python train.py --n_layer=13 --d_model=160 --n_head=2 --n_kv_head=1 --head_dim=64 --d_mlp=448 --vocab_size=2048 --activation="swiglu" --norm="rmsnorm" --norm_place="pre" --norm_eps=1e-05 --positions="rope" --rope_base=10000.0 --rope_fraction=1.0 --qk_norm=true --attn_scale=0.125 --bias="none" --tie_embeddings=false --parallel_block=false --init="normal" --init_std_qkv=0.0443 --init_std_o=0.0 --init_std_up=0.0443 --init_std_down=0.0 --optimizer="muon_variant" --lr=0.00215 --lr_mult_down=0.7 --lr_head=0.00612 --warmup_steps=107 --schedule="wsd" --decay_fraction=0.731 --decay_shape="linear" --final_lr_fraction=0.0 --batch_tokens=[8192, 16384] --seq_len=1024 --doc_mask=true --z_loss=1e-05 --train_tokens=133900000 --steps=11369 --dataset="wikipedia_en"
Each number is 128 + 24 x the weight over its row's rms, rounded and kept within 0 to 255. Layers, rows and columns count from 0. The size above them is the row's rms in percent of the matrix's.

# layer 6 MLP down (transposed), 448x160, rms 0.0792, rows 238-251, columns 0-79
size [104  87 101  93  96 100  96 104 102  99 103 102  97  98]
[[146 133 114 134 108 118 165 147 161  93 116 132 125 136 139  83 162 167 116 104 127 151 100 145 122  97 143 131 130  76 152 127  76 109 171 121 108 177 147 145 154 162 123  99 119 188 159 132 136 126 109 105 132 135 141 135 122 111 136 100 145 121 132 119 125 139 154 142 160 114 121 153 171 158 131 104 140  99 130  97]
 [141 165  93 130 137 140 141 151 109 103 115 150 162 139  81 168 141 123 169 114 125  62 118 143 143 157 122 125 128  99 142 101 122 119  95 138 152 141 150 125 190 144 115 137 123 119 124 159 113 135 130 105 107 103 142 134  97 113  93  99 108 133  84 169  98 122 136 110 118  95 126 189 148 139 115 161 103 139 117 122]
 [148 138  92 129 118 141 139 133 125 129 145 121 174 123 125 183  80 136 145 140 143 107 116  45 114 130 142  80  62 125 162 124 141 101 160 129 159 139 131 111 152  74 118 149 129 108 131 148 139 161 119 117 133 144 134 105 144 141 148 169 126 148 116 112 157 122 110 155 182 196 136 121 117 169 162 143 148 125 183 163]
 [149 139 110 140 133 113 121 146 134 163 129 128  98 101 161  89 133  99 154  98 121 168 108 123 125 102 100 119 140 117 129 120 147 112 121 154 114 108 117 169 149 128 135 161 115 123 130 121 142 167 124 127 159 119  98 138  83 142 148 118 123 125 136  74 123 124 148 156 164 131 181 139 147 138 177 107 137 161 109 156]
 [128 104 177 150 118 133 122  99  84 129 136  93  97 105 114 128 102 109 133 121 168 125 136 120 116 126 128 142 138 103 127 108 116 154  92  70 121  59 128 118 104 147 162 144 137  84 133  82 116 133 135 118 107 120 147  99 165 126 120 149 166 139 100  88 123 109  98 140  93 134 156 125  90 140  44 125  93  92 120 126]
 [108 101 139 130 137 124 145 123  71 107 118 125 104 176 177 130 128 125  98 111 114 161 149 121 116 109 141 145 127  93 153 133 136  96 134 142 137 123 112 115 127 164 144 118 146 175 159 133 160 129 159 130  97 112 120 110 134 139 115 122 149 129 159 115 116 131 151 139 137 136 166 108 150 147 147 137 123 124  86 103]
 [ 99 132 154 180 109 113 152 126 113  90  95 124  94 128 135 182  96 132 147 107 143 144 158 107 141 140 138 126  81 129 130 105 144 112  94 167  79 112 121 167 156 129 102 130 143 164 185 144  78 105 114 110 131 162 148 143 111 130 130 115 129 147 124 115  94 115 111 166 137 138  93 150 157 117 112 126 123  67 108 101]
 [ 95 113 103 119 124 111  75 120 105  99 145  94 134 102 131 113 108 122  98 152 100 149 107  97 106 109 140 154  98 151 135 113 127 134 166 128 117 133 116 171  88 129 139 134 177 120 148  49  94 139 154 160 140 105 151 111 109 139 155 112 112 138 200 105 146 161 136 123 130 134 113 140 100 100  85 114 143 141 137 134]
 [144  89 150 142 151 175 131 143 118 145 138 137 141 141 147 152 138 173 117 118 124 146  60  48 144  98 133 138 173 131 151 126 120 126 120 146 128  87 126 142  90 124 131 161 125 110 144  98 112 124 122 143 125 166 116 108 130 168 171 124 169 178 107 127 132 133 101 126  82 132 151 101 146 172 143 139  96 138 113 193]
 [143 133 140 142 135 139 111 131 118 139  91 123 119 167 176 182 141 140 153 177 116 138 104 114 157 121 150 109  78 119 110 126 139 107 127 141 113 168 136 104 148 132 151 118 132 138 113 135 147 120 109 147 112  80 159 118 126 117 131 137 184 159 150 122 159 138 123 125 125 176 143 165 118 136 108 118 159 141 121  87]
 [118 149 138 116 159 160 130 124 152 128 117 136 132 127 135 104  81 141 137 139 109 158 140 137 121 134 111 105 150 123 128 131 115 149 113  56 121 131 144  82 126 106 146 125 143 156 117 151 137 166 114 149 121  63 150  75 121 127 122  80 123 108 138 118 115 133 156  73 155 161 138 159 105 159 161 120 138 115 108 142]
 [142 122 137 142 136 154 110 101 149 162 111 151 141 130 142 119 138 123 115 151 155 118 111  90 100 127 137 138 106  78 119 151 138 148 100 158 121 121 147 112 110 106 125 115 113 120 146 180 145 131 143 192 155  96 120 147 123 116  96 120 127 131 180 184 134 141 116 122 139 165 151 170 119 139 136 105 114 150 105 123]
 [148 176 124 119 151 118 117 125  97 124 124 113 182 115 122 103 124  84  73 150 144 154 152 107  92 145 163 139 121 141 120 132 119 110 100 165 104 123 125 100 132  84 103 131 138 156 123 123 140 136 126 134 140 152 138 139  83 128 141 119 106 157 105 145  87  93  94  71 132 137 122 131 111 129 192 146 136 126 102 182]
 [100 146 157 130 170 100 107 128 139 159 106 115 118 140  85 142 136 105 109 140 112 122 141 151 112 127  97 121  88 112 131 157 125 121 147  88 106 139 147 181  92  96 144 102 157 151 142 177 115 102 128 136 117 141 132 125  90 126 161 161 104 102 130 135 134 122 104 135  92 145 135 127 108 134 119 122 143 139  88 155]]
# layer 6 MLP gate, 448x160, rms 0.119, rows 239-251, columns 0-79
size [ 90 102  87  93 103  91 106 106  97  94 100 108  99]
[[116 113 154 185 160 152 105 119 165 132 134 118 153 112 141 137 126 147  87 186 137 130 136 132 171 155 107 118 125 190 142 132 138 137 151 127 107 134 114 132 107 191  86 134 147 120 176 103 101 147 100 118 103 136 178 137 142 160 172 105 122 168 142  78 154 138 140 108 194 153 143 122 147 145 105 163  68 119 134 124]
 [147 151 112 175 156 126 122  65  82  96 172 129  64 111 139 143 111 123 140 128 161  58 152  95 156 148 125 124 116 169 147 131 134 157 119 133 112 135 162 132 124 125 116 169 116  73 103 106 154 147  95 147 166 161 136 108 120 148 150 172 169 113 137 119  88 129 147  65 118 121 116  87 131  99 132 123 124 120 138  80]
 [136 151 147 127 150 116 102 119 178 162 111  86 165 149 130 114 133 155 129 172 121 117 121 148 129 146 108 110 143 139 126 162  95 135 120 101 114 129 139  92 134 129 123 126 150  84 152 142 126 152 125 155 140 157 143 123 152 103 130 160 116  98 121 135 149 108 153 131 121 169  84  94  88 107 130 123 122  92 117 127]
 [107  97 108 150 160 155 131 137 118 113 114  72 102 115 134 169 192 128 106 123 138 128 111 120  99 172 131 114 127 124 146 140 157 140 174 107 126 154 161 144 102 159 117 103 111 100 108 116 147 135  89 116 134 150 137 167 138 155 146 155 125  92 143 122 114 114 138 124 105 141 130  56 205 108 115 123 140 121  98 119]
 [ 88 123 140 142 105 118 116 150 121 127 112 138 134 138 127 177 154 171 146 108 142 135 153 144 113 149 103 169 130 122 156 136 114 145 103  83 141 141 124 124 132 134 126  95 139 155 137 106 106 171  87 168 148  94 113 121 192 165 111 140 116 124 127  97 115 139 121 116 160 122 116 192 131 113  85 117 132  79 153 126]
 [102 112 137 109 142 126 163 111 134 146 141  96 157  94 151 129 118 130 142 187 143 111 146 151 101 109 106 121 103 139 138 114 161 121 125 125 167 119 139 114 141 113 116 142 118  91 160 166 150 129  74 136  84 119 152 128 136 115  80 115 143  98 150 129 141 148 168 120 150 151 134  87 148 147 158 120  88 124 162 147]
 [132 108 128 180 123  82 151 107 116 137  94 149 156 154 146 120 145 113 111  80 138 110 102 122 151 120 155 129 112  81 127 166 147 149  71 152 135 140 121 108 135 150 142 132 131 120 132 156 121 104 108 137 132 127 142 142 141 116  91 137  85  84  99 125 113 148 130 123  77 101 149 118 193 145 144 129 152 158 150 105]
 [118 143 136 168 103 130 124 141 126 129 138 173 155 147 136 108 107 114 177 180  90 150 170 147 113 168 111 121 183  93 124 122 113 160  79  92 144 119 138 113 141 111  94  95 117 159 103 161  91 153 115 139 116 100 137 168 129 109 126 100  93 124 117 155 111 108 153 116 142 128 183 124 133 107 123 139 145 160 125 139]
 [102  85  95 155 127 126 118 117 138 121 105 143 151  80 152 140  93 124  89  89 134 135 160 137  93 157 139 131 151 117 127 130 128 140 109 122 156 108  73 119 157 133 135 136 158 108 126 135  84  79 141 134 172 145 159 131  96 111 117  96 102 118  85 139 139 157 118  94  93 141 102 106 133 120 106 111 145 144 128 129]
 [105 163 157 146 159 102 116 132 151 113 124 177 173 107 131 134 120 121  95  86 114 155 131 161 133 150 125 118 110 116 170 130 106 104 146 146  94 108 118 144 177 121 103 148 107 145 129 126 146 107 160 138 113 107  87 118 155 186 127 129 125 134 110 119  88 157 122 143 157  93 119 122 113 145 148 160 124 132 111 141]
 [162 141  94 105  76 138 141 138  97 123 123 154 163 109 137 136 136 115 141 140 106 143 120 105 136 154  94 118 159 124 101 142 132 130  96 117 129 123 135 135 156 101 140  77 124 150 103 131  98 184  99 136 160 147 133 157 107 164  95 100 167 144 130  88  91 107 164 128 122 160 131 117 154 140 115 120 139 165 113 129]
 [128  89 120 108 142 129 151 128 166 153 171 111 121 146 108 101 138 139 178 153 133 142 107 143  95 124 155 105 134 123 118 151 130 101 149 151 139 154 101 176 154 124  82 114  89  96 120 136 160  99 114 123 197 116 154 133 145 103 146 108 177 101 111  76 142 127 158 127 141 101 163 115 138  94 117 112 119 130 112 113]
 [ 97 154 116 121 100 110 168 115 108 151 101 107 119 113 119 115 114 161 137 140 120 137 161 142  99 125 119 122 110 149 130 144 147 146  88 104 138 157 104 114 132  95  91 116 118  97 129 110 106 124 150 116 131 144 105 184 135  92  98 125 139 158 111 119 121 110 136 115  86 103 106 157 132 163 129 132 116 107 185 118]]
# layer 6 MLP up, 448x160, rms 0.118, rows 239-251, columns 0-79
size [ 94 102  92  96 103  91  97  99 102  99 102  97  95]
[[ 88  95 134 148 128 142 111 137 161 102 176 137 155 132 113  75 155 137 139 148 103 150 137 165 136 168 140 134 127 167  98 116 148 149 140 127 152 107 120 118 134 150  94 115 160 107 172  83 114 164 103  96 110 125 182  99 169 193 182 139 131 151 133 118 150 163 129 123 137 180 114 162  95 108 145 132 121 104 120 151]
 [122 115 139 113 129 110 119 154 110 135 158 152 122 157 150 176 138  86 144 148 132 138 122 117 115 128 141 136 170 153 118  95 124 154 112 134  90  99 148 140 112 106 108 111 152 119 191 103 116 131 132  65 150  92  85 128 129 156 131 139 162  98 115  78 183 128 122 138 114  83 114 105 130 121 144 174 135 123 147 122]
 [123 151 144 171 150 146 122  81 140 121 101  93 132  82 125  88 130 151 141 156 114 138  89 105  88 126 111  75 147 163 167 141  98 117 156 116 136 140 175 117 133 141 125  64 167 100 148 152 143 127  85 159 106 124 168 117 126  84 131 132 116 118 143 150 126  98 138 107 133 159 102  86 136 126 129 144 165 104 129  85]
 [159 148 161 182 111 115 121 128 132 153 140  98  96 148 142 123 144 121 118 141 163 151 150 149  83 116 108 114 154 105 105  90 127 103  99 164  95  93 126 111 110 107 134 117 128  95 139 122 174 105 112 131 182 116 142 110 122 128 136 126 145 165  64 108 184 160 124 129 124 155 134 139 140 151 137 132 109 115 129 125]
 [133 101 128 129 139  77 146 125 104  99 163 156 118 140 143  70 135 123 143 120 156 128 108 169 121 169 131 106 181  90 128 147 109 137 117 106 150 143 116 115  82  97 134 137  73 124 140 163 119 137 184  97 116 154 133 103 133 120 140 170 130 125 101  87 123 144 108 148 112 110 157 126 130 132 112 142  95 134 132 121]
 [131 132  99  82 141  89 158 164 150 141 146 104 159  86 131 116 159 168 108 100 127 116 134 155 123 111 165 117 164 124 145 143 131 122 177 124 172 156 118 115 105 163 157 105 135 149 107 154 150 127 137 131 134 119 167  94 124 121 123 115 122 118 117 126 125 144 174  70  99 130 152 133  91 122 105  87 122 155 141  99]
 [160 121 116 112 148 182 133 119 129 141 168 117 109 132 110 143 104 130 114 171  94 103 123 147 159 121 156 116 137 139 123 153 129 134 118 142 115 116 101 156 136 128 140 118 141 125 141 109 126 114  89 132 110 159 144 123 173  90  95 141 119 170 127 104 146 115  47 154 126 139 179 126 131 144 136 115 137 137  89 120]
 [131 122 125 115  96 111 114 174 101 147 147 175 152 140 171  68  83 166 171 121 103 136 129  82 125 111 137  98 158 117 128 134 119  87 113 113 203  96 139 113 109 143 158 119  86 107 110 211 164 141 136 130  98 102 118 123 136 157 163 129 116 127 135 155 123 134  87 128 103 162  95 144 114 114 155 128 129  89 116 132]
 [133  92 102 135 120 119 129 134  96 127  60  87 112 116 145 127 123 121 134 126 100 159 114 123 119 155 155 134 146 159 101 159 141 110 100 167 162  81 113 156 162 137 124 132 147 137 125 145 101 116 128 127 162 112 120 127 108 106 111 127 139 169 116 178 114 154  97  81 125 137 107 125 164 123 105  84 133 166 133 136]
 [ 90 149 121 157 139 138 160 133 167 124 118 111 149 108 131 127 114 143 142 155 111 160 129 149 163 150 138  89 137 161 107 117  96 120 149 114  99 153  78 132 137 132 129 155 103 120 131 190 130 112 137 125  82 137 106 107  72 128 131 170  92 143 130 125 104 141 109 114 134 115  91 150 131 130  91 155 104 117 128 201]
 [ 81 123 172  86 134 120 113 125 109 108 117 131 150 134  84 122 130 128 120  91 119 151 140 121 110 140 119  93 134 120 121  94 148 158 117 144 171 105 120 112 129 125  71 102 151 117 129 110 142 131 108  77 121 110 149 114 178 145 115 106  98 144 114 108 176 159 117 137 107 121 128 106 133 134 129 135 161 129 129 154]
 [125 116 113 125 126 166 139 135 151 114 136 119 132 151 100 155 101 104  96 142  69 123 149 176  97 150  44 124 126 157 152 109 113 175 153 158 156 121 116 151 136 125 135 148 134 128 138 112 140 150  88 110  87 120 151 122 144 125 144 106 120 146 104 155 122 144 126 133 127 171 136 125 120 151 148 130 162 150 128 133]
 [103  98 112 134  74 127 199  90 165 135 153 146 144 164 126 112 163  99 159 110 107 129 165 150 118 148 118 123 168 142 164 129 175 112 142 115 130 153 163 115  89 109 138  96 124 122 165 137 104 121 139 123  77 140 122 143 124 101  89 126 136 143 137 164  96 126 145 158  89 123 130 115 149 125 132 127 109  97  95 138]]